{"n_layer": 8, "d_model": 384, "n_head": 6, "n_kv_head": 1, "head_dim": 64, "d_mlp": 1920, "vocab_size": 8192, "activation": "gelu", "norm": "layernorm", "norm_place": "pre", "norm_eps": 1e-05, "positions": "rope", "rope_base": 500000.0, "rope_fraction": 1.0, "qk_norm": false, "attn_scale": 0.125, "bias": "none", "tie_embeddings": true, "parallel_block": true, "init": "trunc", "init_std_qkv": 0.0293, "init_std_o": 0.00732, "init_std_up": 0.0293, "init_std_down": 0.00327, "optimizer": "soap_variant", "lr": 0.00559, "beta1": 0.95, "beta2": 0.99, "weight_decay": 0.073, "lr_head": 0.00652, "grad_clip": 1.0, "warmup_steps": 200, "schedule": "wsd", "decay_fraction": 0.802, "decay_shape": "linear", "final_lr_fraction": 0.1, "batch_tokens": 262144, "seq_len": 1024, "doc_mask": true, "train_tokens": 759400000, "steps": 2897, "dataset": "wikipedia_en"}
Each number is 128 + 32 x the weight over its row's rms, rounded and kept within 0 to 255. Layers, rows and columns count from 0. Numbers have three digits each. The size before them is the row's rms in percent of the matrix's.

# layer 2 MLP down (transposed), 1920x384, rms 0.143, rows 355-495, columns 336-383
100:153194177110162134117147153119155053140115109152160084126107119133087082120157148129114214101153148099131098161178148142146175110197161115146153
103:117107126131184108143191117142117087133124097140125113102192165096084127179066107124091093107126121107119148148110091123122149174134093119132124
105:128123073119138182139129184152149116113116137129150134102112099167140179173183172147053125119116131107150131065186153098091101113139160090206125
105:157138188095153125133108141186201177102118109125164179179133171105129136096095130166181144109104129171110186052118128145119140126142138124070160
098:154085124115084115103126119140166151077106110118129039082160134103145156169205180152142090139172126137157120111179106157109115103204183149158152
105:132166113120129078059111141156084196158137094112125094115094126158110113155206109168072154113132115108150143146101147131154156083087149145065089
104:120167107122192168117117118136126090155159105155151155089186118136119152079102110175118095098147150099097213114119128175137190120089158089085117
108:104116119189097107165116129110198140172137152121148137097107175108225178123129147106075176102088124147154126092146167140143135148142114094134112
094:160141160128133173154207131124108121135084131087131118108090081157161144103151178070136093130190156162134180113139094076108127105105095134092130
093:157126087137123135114130122085143144131133128195076172124173123192104080067084118134086155106154130206139144182140136118162156061098108099149134
113:081115145163061114147112106071102088092151083170185125092127121163115133131101164164163123135103099130095143113163128203148147147140139126124068
097:088139153102078074130164177116120034126132140112128140161132104162143144147130109133110084162064089095157136144116103098107093093124099093129108
103:130094080124158129117146080107118104119089127100130086182132194111117129145102112097151088182141141127167131097068173167123136143107123138080139
108:116138081104181169067130122126112167162151145182123133099116101155171136114109101150120093116110105116143132131137130173140126129123138121137120
094:183116122137103076064104130155096111151060194163143057130118190126134128146138112121099081098120147116162113174149148081089135160184107117121182
102:148112068070110125148077109167093154090156184137170146130179184149144116088125180078138115122130135150121100112108102157163130144137066123091172
101:137133117113168154065144140120124096176079147097114090163101138122169119136074145111144110178094117059155107181095081083110162124093103102106131
092:098197130101144159215132108023148200097154125145197153122192114114159148108089160191091108145132181145126116127164163152130105132121181142138121
110:091133136140135145147074093086089159119165086145147137147116054168174089094155166149128128142119100099193111109063093104167084138155155058097100
100:122160133113142175082133131120088128106149135176107110109116169132132110170157079124068155150126088077112101173169124123091120116142111147122151
103:158130110144132144135106098184119142154111083125133143113126209133148120103109085127127141176141138193146168151103161096145110156174099133131137
096:129070169132112120098122217102179114118175150136154131162141132141122120126081109112136107154140112110108149151069086089136144116163113154080174
107:070125114138083086154079146104125171137129130145116165171127096092140108146120091119139150122109131115118117114138109098145079117168132126171140
109:123103134107143107143097118156185110186105165117141171152128183145055122145085079184119136091129078143173131158059129115126154161128147126122101
105:165155116160094120181133101131078135124095129131131088093106087139151067053161141186110137162151083139138113155125126183080174116132120134181131
115:097128127109080127158101154156142142115137163126164080074156075071163159067110105173073107105104091123116107150151129101101097131100129137073092
098:090147105152149151098101088124116118071119146126112097169151092139121119095172097100062124145140173139102108097136163130096143161155162120154079
105:103167118081151102090127117173126100102127064117109113157167135124093102144102119188120061167168140153143061146102190083083141196134091139146155
098:122145120162142133117127161165165117114125138106106136128105180143202116100063090180128073116163146089065094068164114126087159162122059154099113
101:150134143083172205130128142119073132067107097122136176147115118142141154087117122102201134077170091129100184149104124141126130071117128117089166
102:121127147101186106075211148150144133103130172150143131141141101116170096153088176188091127113155105122128088165166150138105124188204098078136120
095:147105055145127136086140209166148089110168132116147097144141157172137121125086182122134124132134070156053121176115158126124102141105104121153165
088:143158108145114155177153100092112145148142082153092113130143147206205104139135130138137161183123160124137078141122131111138146121134089179142105
101:171153116131185131114059150145112082145114109091155141112195151099146085133102103123075063114117124115126096107144195117112121139087101180102099
109:157139179182133173191158120159123146137136134098076152111176115175118134147131142108053085123070096135129073100135085107131109118141126150148123
092:135123111120110060131100182145101102053130114062127119158146133121089088117107113110104117132142136154090123158126131161096134089136139058195119
102:150160115087089129158102198125161147123125153133105155125096161107076060160092080131128129074106099138108113178128122133157160098148079134134114
102:144182145186098121053120126127168137096096161178148180208116103110156134112164187093158137206184153113135109100158178101131123127162166078154058
102:178114144055187115089114183154158113112113111118133141114104126123095142122133125065114075156163126153202118151128109107080176157115095136169107
105:159104098111136132188177157114150094109143082111099035086160152117137143116156084062130095136127094144198099168123155115136117169087111134152088
101:164160031156148136136112149130090099155121121084127162026075130095105133078064114059168139166057126120154133145161158159116150108119168102155149
090:073131107161151171106099157130182147053112087177149101123144084131114183130195107149071114053144101103177108123108078130096111130090120177148128
096:129122076132184207090148086126129145157149139108080111114162114179059094125124093151090121078104125111103072137135084128110142139147116138162140
104:091139163120122118163154128155186165108106155021130149132182125179123136128125067099104039147068096115120133088202121234135110111082132127159148
108:082131119113119150085168077135163119112131143175141155118101136191093116142162115123112117116105115092099183123169133180153110173138043171125127
086:170161052133127103091074085041126125133123120174139113141105111094112146123112106162093080133144128091140129123147116116168122092086098125043164
102:148133090124134155150114130154140071167103141161094095128141159137092191143196067102105201141129137151066087185152089174186104124159131181102184
098:134155126126100160128131126177130166124130100157176143140095195134117090139059155140126087140158074085142121128109112132070139185148133103103105
097:086099140167132118177115092079186087107086144108169147098145180102099155194073115174120156082145116131184141153145159134121067114100137129164135
092:183073158121163103144161151084131096156151145143105123077123136170131144215095123126102137091149150116105111172195110102097079099101172118143095
089:125084123105116118125122183188175093158086124123116106148107144140098199141095124137153125052135127142087096137140119143110100169114118158139156
090:154130121164128126092163130132157083082149089071124105099050145191141143120122154124108128130161116115133124141135028112102132185135099114102111
084:151174108065099087089156086121114137147168133164109154081117079170113131118125152069111144084056101073075176120102188209078123152075142164098126
108:131100127062114090098156091076089079144180086106180132123190112127081118162112120144135105122099068125109088073125179156124128120047089147145113
104:152124116115111156106183170129192169116121165166136162120181140116098113136089165107143096152210079085100106102068073149117096142132141081121164
093:168196145156130091133164142112131077123156083127177076149113131149135169134109119130117160087149158130114131074165165135126160083167141142085179
092:030085148114091124155148136118138110142074114142131065110187160146115092120053164104161106177068127149136111127156185158079114130094079127137168
106:098120086110063108115155212119150122145139135189143138119148097168078191090106112123132150133122166132191119153190163118065071120099144138116124
110:114140103117148188133113210097145143123149148062171116155123035116153154177134133171157156108161128097111122093166109108116097170135151144174174
097:117120151110113123143082158140194095126112148152155062146124074131134104090139095110175127130137068151107119152131090182120103110081175075110164
092:088140092134140151157114183186125149107153119103088111085081124117102123112172119134112090090137106097142100114130132169050120148147105150134139
097:071105118180147101145136112100076065104088140127164085113102103181135129163192179164133109118106110113082130111116140143108052125166129120116124
108:131084152113144108143107182115072108087158186091094167077167125099139131133136167184101148162121173109131108116138164149153094093102112144146136
111:094132122138158060169085082116170158117221115132131136166148116189087174067087142140150169093104123065097092159118107090047141155129082135164114
101:155130158121028114176160127091074107123110136080094119149102216082188103143137101116115133166114098125154103108120138136175126155131181129141120
117:133210157083232173130162102124119088099110126142138158157137155096127090068115111139170142117064129108153151089129178046173140106139097073126087
106:145136081064167108057159111088084157143124112130144106150114044050108168109071124075158116154181161145083119050202135145107082130139159152094123
103:104154162137139076146120124118170120165147133148067081133144109109131108153164162200146110133145129142142141129078127083130122195117147096159142
096:128148133149121166091125130138118161189126176155182117151109109160135058114097151074107184107109144101093127134136129092121191146093156119138141
103:142097156146095099142145108177166125124079156073149082112181119078081155114158081157146135168184158106100053179089165172169119168133168086118122
099:120154151089121194138123155163115108111193110159121083152127120154092109085137140161099159222159082138178119133188108153101181090146109195141077
097:074157065089107201145125094125086208073151144103174119097097110122183097172125127165155173083155133153141166146117100163098100131173093077133104
101:107107120160142123128070183112056146203122157144103149190133145158110158149144119133173094107124155120176136109133128098125068092194159177105067
095:106075116145101172129130142189168151114135123109125112211147090092155069106140139140148140125072068148117140120224128139136137145144131118048078
110:169110137119095068118159093103158089139128121116145156098129178117139030116200177092190153118127153196127122185186193136114128114138126087161125
095:163070111123178116163152099126179156173176071196124145166177103116084107082135167071170115155127116113126089134159141083201167127076195158152151
100:130111115076207119137098076092098049113116178134073146083095173133128159121123115048168193190124124074079133077100170111197162122039094106122097
096:162094090113085124126134167113179148171097085128148135136109125091118141086118132083107059131105119145107083123184210101086168113110160218148168
109:098104143106119183086112112165092164160125079119127159170097145109135150134116146173107093133130166135099127080158166153144076080128188101135094
101:077178127119101090049160134110144107139128146129150106095098123126097100114099158142117086121115170111162101090126124161117122165072148074148083
108:113133161153133130105097159124148102114144079118130094121144151140146122058175184118138153164142106125126137126131108118110119126132204082090109
098:134069191185073203072098152151127119160176089113133104068125149200118125105128133141097183090099091215101145182142078163105203117131134141054133
100:119128128170087117185156148141175134182148148107093080151102125132112144128151132074187110174111107133153112202105110131174161100132112093081101
097:137149105128147035182171103129116094171140143098117092130077173101128119134152128186120088181134126161130147085116149109154180100150151141094103
101:096066115141140134130086107139090091145126176097146070108191119113203119121141120126172079092126086120156127154093098162108049042176103131121130
104:180117136162169117143098149129150177102104134136124157110132114111139139158145092142151130090153118139129165104113108137158157136093099105093088
095:108113150089180155123088184111073112187093159101196105153127094088140185104133143078120066091101150068134084144160133146153152098179176163100159
084:150128123104117175125150064106119122146160115147138133153142141110095112091100081148112141116123079128118106135065171139114139107169188106089084
101:151152115135182113105108151147128141147133130108103132094099110109153092138160110116121142153162172121190053136142198110169130131156121130102152
093:156111143055128136129160136129147121111080176181141107154174174131107105129230134137137145144109189161126104153149105119111148173121092176146188
118:138149115152103120143143132101079139093142123086118121111114122085113148125138126133146097144124088088178152139145137134146164040106063159038155
098:119149134150086128178081127183095155075115160181140115122104142176092140148104155135187181126179045135107151135079111161160093094140146151114188
096:152111140178130057113079156209091093111091179154128131088109099161175164140176117096147144104168096146096152064146137148143089123094150153153110
100:139103075084027164155156137080164170116120118118150123107155131138157106144109118096159141154112186171131133115130124063131097196120113140142206
099:145144178138127126193172145118119086174117111205085170136090100107142163118131146147136084080178085095144081088071141138165172148124207159167135
109:096074108174100138120091132124156047139143147135161109141126110113129140091154132125119155159110133137201148109152114115151145148102097114036159
101:096132053168149106148109133084131159124138104182101132112154146150067195160171159139069083156171127210107105136176084099128137170114104149110118
105:170107111046166078150169147090130120125166113171140132119194058105106120112119126087137113108102180070122099186105131051175143113120145063177072
095:127152142142119069149143213144111094099116134130122090153115115104159079082127103171194169115162158120158071116110116090137154129165119101067151
109:109146108152114115181038136168121133125103113105155169103160127181107205128167160085070140138113088100121156106177126158124153110125127106145118
098:196052097155146118111133151118205167122135132073138108103208168100119151105181123110107112152115136085126135065134151129138143088121114096159140
107:161128099159225133183166128060108118101145114130148131167113116168140091093132140140078145128120105079119183196087146162114167131135153141234150
099:111078099141111196118119140109059126131145160139120136113091164109038149141150107140089072167088079100144169102126111068155115119155106067103123
105:113161060208106147167069112114195076144150110109167097145128096157085113166090138100074166143117133145086148120177172151134185102118182161112169
093:140117134160109120128085176119130112157175140169108157109182156125150147198160055137136089149173141147127123078146076100137147149214116136128093
106:052109136148123150187103117179078153175129095162127121151129089171103123139113121141154101218159137118059192100170128069119129103157162111135065
100:138155100119106126194129143144137113090158143067087078076086139100137126153116123114100136120130132145080113153132139129109111153115149180128131
105:141138157171180137159161132103179084139109095096149112190054122104129129115145150150215153096085125095132089131141122135124170168186157115156083
088:126132100180153088163139105162174125159161155119120164122148097095136091147108136113081125113077145137185073136191115078100109118131168163186176
098:147121113068171075155130110121175137153162096144173125164106142149052146142156066189086145121161128111133108120124102143127130185121141110148100
103:168049164168144125205122175133135108103138071092159137139100194137145074124100094158161151094082173141132128174141107133169205130103163097185122
105:146134097133152155114129130200125178084138140100135127129188147164168087120124115128126136131082115159093070151126138166123112129135163149120130
111:163134124115122133109128118106114068057144148122112117144183151166076158122116122214056087151154115132074112059116091095122122088153068095145150
092:103134121124069058132093151174164082128114065179110137138125210117157187157140127096108129134105171075125101073154134113149085103134138089152103
104:145136091141131101166152119099061091151081107117175128088101133132133111131107128143101143079134122146129143156151102157085097084064168131098145
108:163160102142102118147133093148120156133093116097103102212139099200084118134132103139196137198118154100124120119151157115066135117075108147109149
096:111142145152156102128090083094151110206148068129109060105125142143104140143188100100146135156187179076138154105148183131103176094112128146164155
102:162143158105149075143191123136172168147138105163076173143142163149104105189142152167141125140149161150098141097090115155125130198101115195191159
114:165160092142101190154099128165166126103105196130129151096105130127112151090133100107109172121123117145176166127126127194128101115154126100186109
081:115138142159152144174186114136118117189117128181126156085148183152118135120143097107124171141106142087195159122087129122121048160094138141142129
093:126136118156151142173151197132170098151125144162136130145118113174109194079098136149155052131157129090114070151131150168149109132123076105131116
097:111150164161065104148149152141087063171110147140132107126075139154120125123131118131142138120094080084135135126092124089099125147151162121134028
097:173132144113104111196126176089083166162136196061100111174149121133153114126164157176129132139134090151203140115106137162091125108185165129110094
100:149166090125190093086119134141183112120099091187107143144082120140133117069133110065121067109133140107169109069189159157133068072141181080156124
095:145081127157167101157191166141117102186155100077151096128151184085089074146117088156135106135105079101173147189151131056115066095204125098109080
103:157106127118100190136112111113161133135126131107147110118099158161152161094112055076067138123089112155152172114132144091111115092130128122141117
101:121167137124126147136147207175148060119139146122143116100127099114052115134125116187137114169143126127153116135182077112059161113079065060147109
119:076160146161117140182208173094132129105080084158155069102083113120109126138113163140161116109145170123051094157147171101168113109146083125102163
097:133138114112104135107110135129145122133135142085165149125121134116118145137136110087106033117112073119119156138156152155135123118148068113121076
109:157128139078121115166117159135131093170124108176136161118103096126073126160072100139181142130144123139130119125161076173075227158122108115147146
102:135122131188169134163157144112130084104126167188133150097135141189115151165069189157052081096169168146129155114134115172087112139134082165122121
094:111105152181122141143102145137123124122132105153090096148213108143107129209123097162098129105086128117153138135104142077118087137149166117161107
098:124151183156088177082106171149124122134134068111129136087122143116150103106160117082086145103167183166191062160156139062157169139130120201138130
104:167153172073114118137102118063151146170171125097149139144081154149138169124122159142127145109144136058159153141190159108134144144141100130130148
104:093136046127164178138173114132127134131108156117166130095151086175141156121084192134159126133157158117114178125152129102096079117185191122118122
102:089163077126072190133124107194097107141185143144162138097119113084111130070184181100100069126175130126081089158198149137141100137087087103103137
108:145136127204057126156174101127095113108164103085119118103133106137153170132084137177122162081089138139078125107140087145138119142150114131097096
103:134112181127031047075135137151170150104174101119095092084145123141121135103164114112131089120163155148080098133119120065082106169087121156137097
088:117174101140165150091067136113150130173147135110113060154157130101170107142181178150099171120111110119164144108076130139079120098129147153140079
105:070134113121206140164136157100073106145093138143123141147199192055147133138108131069110179137079105125158123121122123108135102128126099154139127
089:136139137089087151099181106144115152114146099073186108205111128092133158161098221156120161133138126133157141148097127129151143118081133136159142
# layer 2 MLP up, 1920x384, rms 0.161, rows 356-496, columns 336-383
106:113148109132056101113184166124133085130108116127206147110151117119170125084137150093091163134085113134109161135159139168100152112143125139124143
099:050136135156140151112164122157145112158137163104096207121110099084146109105102095107138157143130102139113096090158129117116099136228147091110189
102:169093147096171132142141090154093158117127140125120155131139117142131141169048131164052112080095134135080114162111108107144160207101195103139133
096:079157129139097104153157137165146173161149117170086063197111121136129201069101060059077150114118138106068203094079122143143142129112156127112129
095:143100190174115092153061137139117124137084034118095133175161171147177150167164136084148136114160068093122147106125109165096173105096118102106083
100:125122098046094130102144121101138153071165142076128126072140127116187105138123161082127187150111171086155129104143136150143101129116070108099191
091:134145142156138141131163103172129176115169134081111125107145196195157109130158138132121118094091155123124110094094154195145077150148155141076143
096:114100160138138126063156054111147139097147113128132134142206134099023120085098106195148130129108107159090094081108112173084133152121128168165111
099:126166145151127140129146149095080116126098159126126153101120101162138178202057164121131101170117044115139100143082140107111112170096170139161142
103:091115109146077069111159061101190112113145099145236074110110146101144045155131173111098120083131119102110146132167118121089122167076125164141100
102:138167102134103118091079121148125076102143134139139108112113086083100122162120152121133137108164123110129195088127105177145114116078106180094124
099:141112149165110153189109189132146140072073131111120156151143096096084142123149154147137146114090104080066155166143160148127113158158075166142074
101:084201112139114128134127154101082140176098095073106180100178105041163127178089129143168088139168112109066140169114114073115147093143140114111131
101:116113149139155161145097088118144163161048150144135150106153086110181074103083105127071191112173111159168166118101150130148159086168112095072071
095:120164094156093091124159140169141089169128176164087112194131145109108153108070121164111108111084157151185116169129074156134091119136129129063082
099:113202136114096087174147068128170124077118149063191151098154130103150106144098126105073187079149068114094155106142072180184092200108128079154109
105:162090108114169194123114094216072112116102127169100131114126139132128112131132151089154157151117133148072133158118123122150138125146120075151169
101:129136066098098146121138111063108114121082162109108123132179174127171103175123121128132154069100118100181133087081161133107102127162124103105137
105:131109086129187085193095108161110157076076118083118165159129055141155152150126141139190147106086144062155120147123103101112122151140122077064061
098:136115165125132116183117114146134122149128158147083140175158090109096078082175146124088122149159107154143130136059155141088129156123144115117163
103:132128089067134103163138126105097101159102046092143091164085199164144139127128132166141161088117108083124135144162172102122057106159113061143128
102:120114142115134124115187059151115198147096121131161135127142087034134134152089179140068128125116143146119070103181116127109133103108141128045131
110:104142150118119167148157102066173085101167143191178091167106087153164104097187224078096108086144088071151147156095098151121150104158122104081106
100:143111145131110138049105094126154126085106116131121080119147107130171193136131113128136129074107105108145055117143179102115132126163107031119155
104:153092133097155176110080141071091193120143122155178074110117113147110164072130158247099111082140103141077068114087163173120083140086183087183134
100:082094180106105153152109132115133120150136107139188098086093112122090155168150121143097080109137111048169146120110110116109158086064107116102107
097:160133153184163137127102138159139098176154165145109109138132154078078185147112112113123110075120163088130115119134082119123209110111147129186092
102:143122143191094136143149124135103151086164095127178157228107140170103186132195142113124168109125115082174136090103121141141109105127156086045126
100:136085125093125116203139139143147116121137153119113120141130068048148080134183191153138113106148162148132134129141187080141085082152150159164115
105:095124128145168173147090118098147160134107182157137171129124134116105106136179122103164116148157142132116085104104093140134134128112152185102131
095:145134129117100124125137117083157158117099125154141136134190125106136043107155104123186115156148150152125109061107115126158109193123117165144071
096:116126145160147117131101132128173096081134168103151164134119101115089161108093081101102106081107090136110144094149137145134146131176137103134131
098:126145173152136117086122098140151080170192128186125121152143123108143120193112165133187079090081192155130121133109164157100038128097121091151107
098:133131156089165158125134163073124113103117171111102159145147140128201158052145128137104145117136118063165143141142171113141123131108183181076188
101:204140124140161095150106107158163151131131166141179104105109114094152108136143129132117155150071206098199185089157149139192190168153076181111129
101:140123159098155147132178082156099101129193148132171157110175092118137109087148121111130163114140130156109160157198099121153083175158178074156135
095:154063100042098142072113152132130159088146192115158110086188167065152085055070109102099179171102109147114118119135074180121092112126130169148150
099:149150152122145167171239130128121189088159120151111127134141099142117131165152130181176123125190095096108148102142174067152173078171158101159086
096:144120178156157181100149177096070140139093168137109138083084102111154135147129190146095149119138109095053138163121130155117161073132152123140157
102:120121135104070147072116104106193152136142121124085073134081120133185163157084096135137124135104112065126092129129142137136114146123170122131159
094:162107118132109073117165077095094076193191188134104142105112159110124088120092148149142115162126134139098162138130169108073176129126096085124108
100:184121116156094051162072157104130086128182136160142141180164119124091119122159136134123117085105099149079141109097143146109127154130187127071082
095:070133139151121126134107092092135115109187094139111165182163187082136099160114199146119117186115189089076051119118108152173144151124115110064148
093:199148138091088114157151110112107118116099165116159136151169125096098125122129099164146110119104077134141122147140109117159096104152089144188140
100:136125150101159092149116096180100120099121141125094161135105112133180136108158179115180128172140091150125069112162158149099124116191144101111089
093:081134138091150137065152120140102112135123092163139107116140153154110158113023156130112082130149104137141151093112186141118102082109120091046092
107:109070091105146117131088094108092116124169175105159168141140140212227097136101097082122130155122080160121099127086128128176093080106102134177153
097:167131117111138084160112143110067119140140186183112129081181126174164161097113131104163171092187137107083111097105103097108057076138157129115134
103:116123064090126139129136178211160109099068080145150134077131116110118128107151110119154156049110135150190118145076144143143106123169196120158135
101:123173162151121111106137140200123126148133121088147123097092113067151050131160077097094151168130159139151109095113143144113147110147165088133128
109:139136028100154108145061141149143224188133101158095109137170155095059118086118140118165149185141176136106140059104142080135099118151102146160106
103:103098142168135121099114163176112101160134116056135101151123184091176102142091103188129138124133089174176091145090037105179105121204131094190148
098:071099167127133136166102107153098135138086125093126101108055104165153087121122094088137031143136115122124068076089120094169069166182127083094109
100:180102161142191085106114117110091136087086145102132168170090120144136154066128160118131117135137090087156123061129099094129163137117118111154210
090:191111122056182110092115128122135138118134138166118149126094175104159127137131120139138137168139131168146175135120106193115092122132146086108130
099:058124170143125164135114175089120149154187079134188122140145124103133114094103139154142187148091143115150158094109079076096201102146145127072110
102:121097130138053165099158110115134131150090150119209145074144196150094121117145138124164099163055153147140151120046115157110114052154130153156126
098:154098081100084133167145166074170152094078086116115109124095073105139169153118152142109157098143155107160125068119140152124085115172166108183092
102:159112129089153176160153145110131151117122110149168156134160173077106114102143120170166107128133199138098125143126093117150178179158163180174105
106:147155130144156160069155131100110101152085164143165172184127136134146159177037140187156149121076144125122177090103164078182199181112117161136106
096:075150185116164173111117165135189189134147153156076150177129078129161156092136167115130131116125102144126118155101156109120138091074140150112112
105:104200117145090118127148104150159095159070133182161083124134137110111151078162103131110102138103136119117065073101107104134142137110108181133088
108:125114158135153173108102104156126167110123117121194180167087109128129136119085090082172176078092063118185101122149139133064163114081109128123138
098:132105142072146124126112117131102129179091107145106111172135127168090131085194088117105194113167108111109168149165064085110091162127101111146113
105:098144151108113082130082074148132159161160097120165134137138124140103123100135060098134142124147179175113146145123182123104134144120125123105077
102:152095077115130153091187171108056150148089122143175147108195238143140136093099091137103139165125135087142103188136117106128092117116144194145066
093:114156128111161076183124075095130118113093109114110147146144062087081129154124207118132163089125117118120128107178133182120169081148100120175094
099:127136113065152123123158101121103136161151148112088152098162164118105120094146095169159086110172114137131112086100144128145088067095132124118120
102:138154095084102154098110061113133105155109119154078137190134135134147161085164180070121172137133067148093165112167128105093081134060103151155111
101:128153170137080141075080116124104158118122128099139075173079161099205185128132155186100156076098190168133079146058097134158142138123080166120144
098:132118136157072081177122150150117179201108109120061137157106135123088138096133119101109105109146081083159086173106083155144086135095118138147118
097:152082121098146125104103114125170103141081178087139143106061112167130088075113158105125096092119125115117133108127145175182150134156147109121097
096:126152117149128128090125121075082118118180136097123127104147141079124100149125093115113149147153139106121186128115144123193108078112117169169174
100:159106090096142072144125119054128130101142150171133133135179131111160136172071177116141150116164156126163114073109073184107132098146135109136107
096:136158108089114161166130114147099142137152111093123151126144124104102124167117194103140182194096142156062110149122129107149124144135061144117146
104:100146154148138093118185196129147127155159091163073079173143032115134111143141174141153121131138078120098126181145115105069140138107151175075109
101:165145128110142140137125136100108122082131149085117107118157192133184077164148129117166107160114060113154141134118179148132076171181088127123145
104:224137121111138112121131098049107116160060130096124137108168185134114105145150177147053138108092161134081157138120126144156157108151153158118122
105:083097158063123126096141137133076175133111134138078203129083165139135107131127068136170098086202108185155101098093167170201126142058161153077177
099:098085101059143121139107136107128115112087102093146070112088052135158134129094111129116105102168121173089100154094104184084127108158110137143103
100:172094078059184049142106139117161125166138194122137109156109132123073127181138141173137083106122145075105164098098184162105085092148152105108141
101:133067143130078142121138081142077119105101170169161090124152150158061128221141148129081154102117122147058150148166149109081165138139111102134169
090:118134164119159125134105139105130075097184104108151115160152123131166159124116131161093129072116124132126128096134124105108116158106127087144133
099:122184117093077151126058148122155189157168113140094157189155155163142129092131121144126143131137154118128092108146157149134196121093117188154137
097:131128169072141093088136131154113075107102086107139092132091145067138121157167161100129135156170129115133128157110095177140125168113198164126126
094:144133105119132108077125112141144164110170148094072090180120138175119140140155181121082110143139101078149168064130140133105136129091090098132141
098:120129133134128102116174139089108082130119174070120120124108079118082133177142166138147086147091192124098181152142086122176069107110085155148151
103:164122178058147125127176159147073113072140186075114122147109092191065132143090104169205165100186142117107103089138126070138169196116140151121120
092:066130107157083148156195137105124121110110110056109147095065145105103106142170103072078180130103150082128132096187152155126138089145140049081140
133:100123107093048061160158129088141102112165137115087087166133070111110149082073114120171148160119150162102120101109123109149104112120098145153155
101:115129036159132106142096160181151084132152108142190107126144180152153108154126093124132098120089175083175164105147158137131135150104124104159106
102:155150129092169152172162128030132111135153138104120159109125174142106101121105077120124082115141098108212118166177121150149109147134109162120121
094:107131185141176094123152111059095154097139138129116134163163098098104153090202152140127070106150149114124092169169148154138176105047185108143105
099:154149116140152132073153092143144112133111165123168134150176181139138148140083119090128160120122144103096131163163095158087102085101094167070072
098:113112129168131132159125097106152075137122187120144125152183180127093148134133154107120074134104149152168110173098123127201151143066111114127110
103:134106120072170160187128165162078102090077142096118039114117106157169142124129167071108165078102078095080133183124140137103106140167091119164111
107:079102117169122131156186095149146093089180057109139173076172108139129143093099189069127164119155070138199096100124148147168112092099154125077123
103:065109112072104089122153104117134076131081120146134134156171176145143120107158144135123192156134128158170142138139147165085121148105151139217085
101:092113208126095138076134160145109169217112124100101104080133127092119116148095114154185178080130120105124119143129079110170131121109095107171170
096:094115095084081115120185157104182065147149117131141145145084133139120133121102182094160168093135138123044117148077124143133081120153152096110089
100:137191139153136141131150104184119075133131197098147158131142138143125108152114131139131087135157102119103125151125111105124116153172074125094078
099:112149118125158087140168120182185137127093131096151161122172119160189086155134192147198095105154124120123122069112113159097104137163162180093132
103:112118136081111149140187162140120174099160143183061081087082108139126142090122171104168152109180132113120128140097105056140123140128092067131140
100:116089102126235053139129125147068122134118136135121146154155133097147113152120119092143128139172174168133169117143147097114112136113175177118119
097:131099142136099138113154150086178155087162123158157153163153150069122096158118185117116121107117104111107123056105128072106139149165113087096112
108:142058087140118116110095091140119107122142144147104139183157116154122171123120091136121145138191105106172136134074166118165139104082115139096132
098:112106118062124153124109179092077135139180106124093156157095114169155175119054096144092089117118111098033105108128164124071083111115114144130178
098:150148178093108224098093194094092131130110118079147087098112156136107138118108125116218132111201172122072131161110121122223138136121138098101129
105:103154097101059134070123105220135150159096139102167135092116159133163094136123141075121108101095116107096168128086137171102128116118136134163058
099:116122117122150104147090164123167117127051123156197160196121120103128164163118149117093157182154113107073115104164083106118117078131156117057085
093:144100123130088159130125208145132110100110117153135115183178129127124176208057141097143100145163126148107128022074118148083116137126133142090116
102:161162110125140167108121156128154163170158098101158099111118124215128097095153140190132120119115179109135083136083115087119170133122153189191113
102:105120114102139154169173104116122144108122191126104107116153124134063111144095202106084115114151173157093130208133138148165168159112111151141158
102:156172075126132156075146077168139117112149127149153128122119082138122164133102127140075135102194196155125144134187202126085131115213095105073159
099:083143056080087174141174129114146139093160098123071155092093161155120197135148112143088158062109119149101132117141159174114088172218112101122123
096:123120125136146128110191144173143107098172154085104152091136125138138151150150198111138075093087166143113160166119131085085151197097132163043139
101:120169119154122151111155137143100136138117125119163167133090137101166082146109119160142146088090121113175100134109161124122167143161154136143106
102:118138101159095096095116103147190145202149090097156169163127116078126110133070184134121129128111061165127087111197157146129116159150113195158050
102:128127110160073139051174155081145147103090126091123090160193091138133149169147136110123060119164092152072146150192130145098231121125131128106150
104:105118118099111118160104125118128115158119129083106147112113134077082095173118117101102224099105167152139173100116119080136114040117135144110092
095:127118130105102123137136130115062151075151066159084134111135132134103147129120134121111124145183172131122118118122122105110113120185169147100122
103:105113086130099075120162113167093109144106110163109107096151157135118132108127156108124091189118149124067167160125202142142086156128108165139122
100:051104153087133132118147130076127158110094106121146113140137121155080077124136146198074138134204098157162088106095125100113160140155157119097109
092:171109128162157135132121111123148114146099126134174124197131088134134123107145165118117170126129111053101078160132154107112107168141160143115093
101:153186084129124086142160175187108146112149133119098117091169034079143130116076114136162107084111152156164158120157115127178134155130176150096129
106:155108107118129145132176141167155073113141066168183152190083143131113145136119103182105119091163103146165127095038187125120184136138142105134113
099:103121205097150130120091107135098119148139134144127084155121198124100143092115152167226179139136137106151080114151131171140141148121152091080088
104:124112087108127166130163129108128127061107161140125091121156149187101126150138093165136211073143134122102059130135078126122110093090141138161154
097:061108136198102099119134141167185136150093095182116177098144106139113092160098086099169140077069128104164122102161184135139092189147152171163179
101:129146104118098139165179141070072177090122138165180085175151082103102125092155121078148164152151174148117129126159179120130182115123186145099063
096:133137117102169143117158145123166135098176169138178183115161150161199151140078109147190146126100128139081083135131158137135088110088122126137108
105:123102138103154122146149127122164188124129143124130082153089082107132145138073099141201168125141110089068105187135094166125141177139123046131146
097:122158089084148124155134146119087186132097169092066104160108165205136121173103178155176151121178148121130132115119135096138111101172164158168137
093:119133154121078097093114152126081096163095136113126134153137095110136147097123101135096099116089126100194118132143105161138193163145062165176153
099:154084095122127108081139128136154143073100150164130074126076114123121088182149121114103182087121141120082163178125123120155133153106186100143084
091:148155192144133133176155101144147135061131160157132121091155110159084186084178140075101104127100136137140112065151129100157066160136165115130113
100:116103087162149126122173146103100092156125164114163156111111154123095113113134154088140187116125150132191131106105116128088103142189122168162075
095:147181162109116129173166138126074079085091129075115142131117155124182117150120164148118126103137120067128106111180166157159107131122110072110125
099:116140134114207119159101104172138175180124111103107147147069124100170086146190142111160154098096130124128128119134159109131146152147085140107135
090:109115097116140096173151179127128128156129192176147144105102050128164103128143133108162143124129123135122098161149138126141120109088118112087068
096:057164100144133141139121175146098130112150133076120102119150094098141133073114088102214091144176110175113078159108123116174117153099147141124150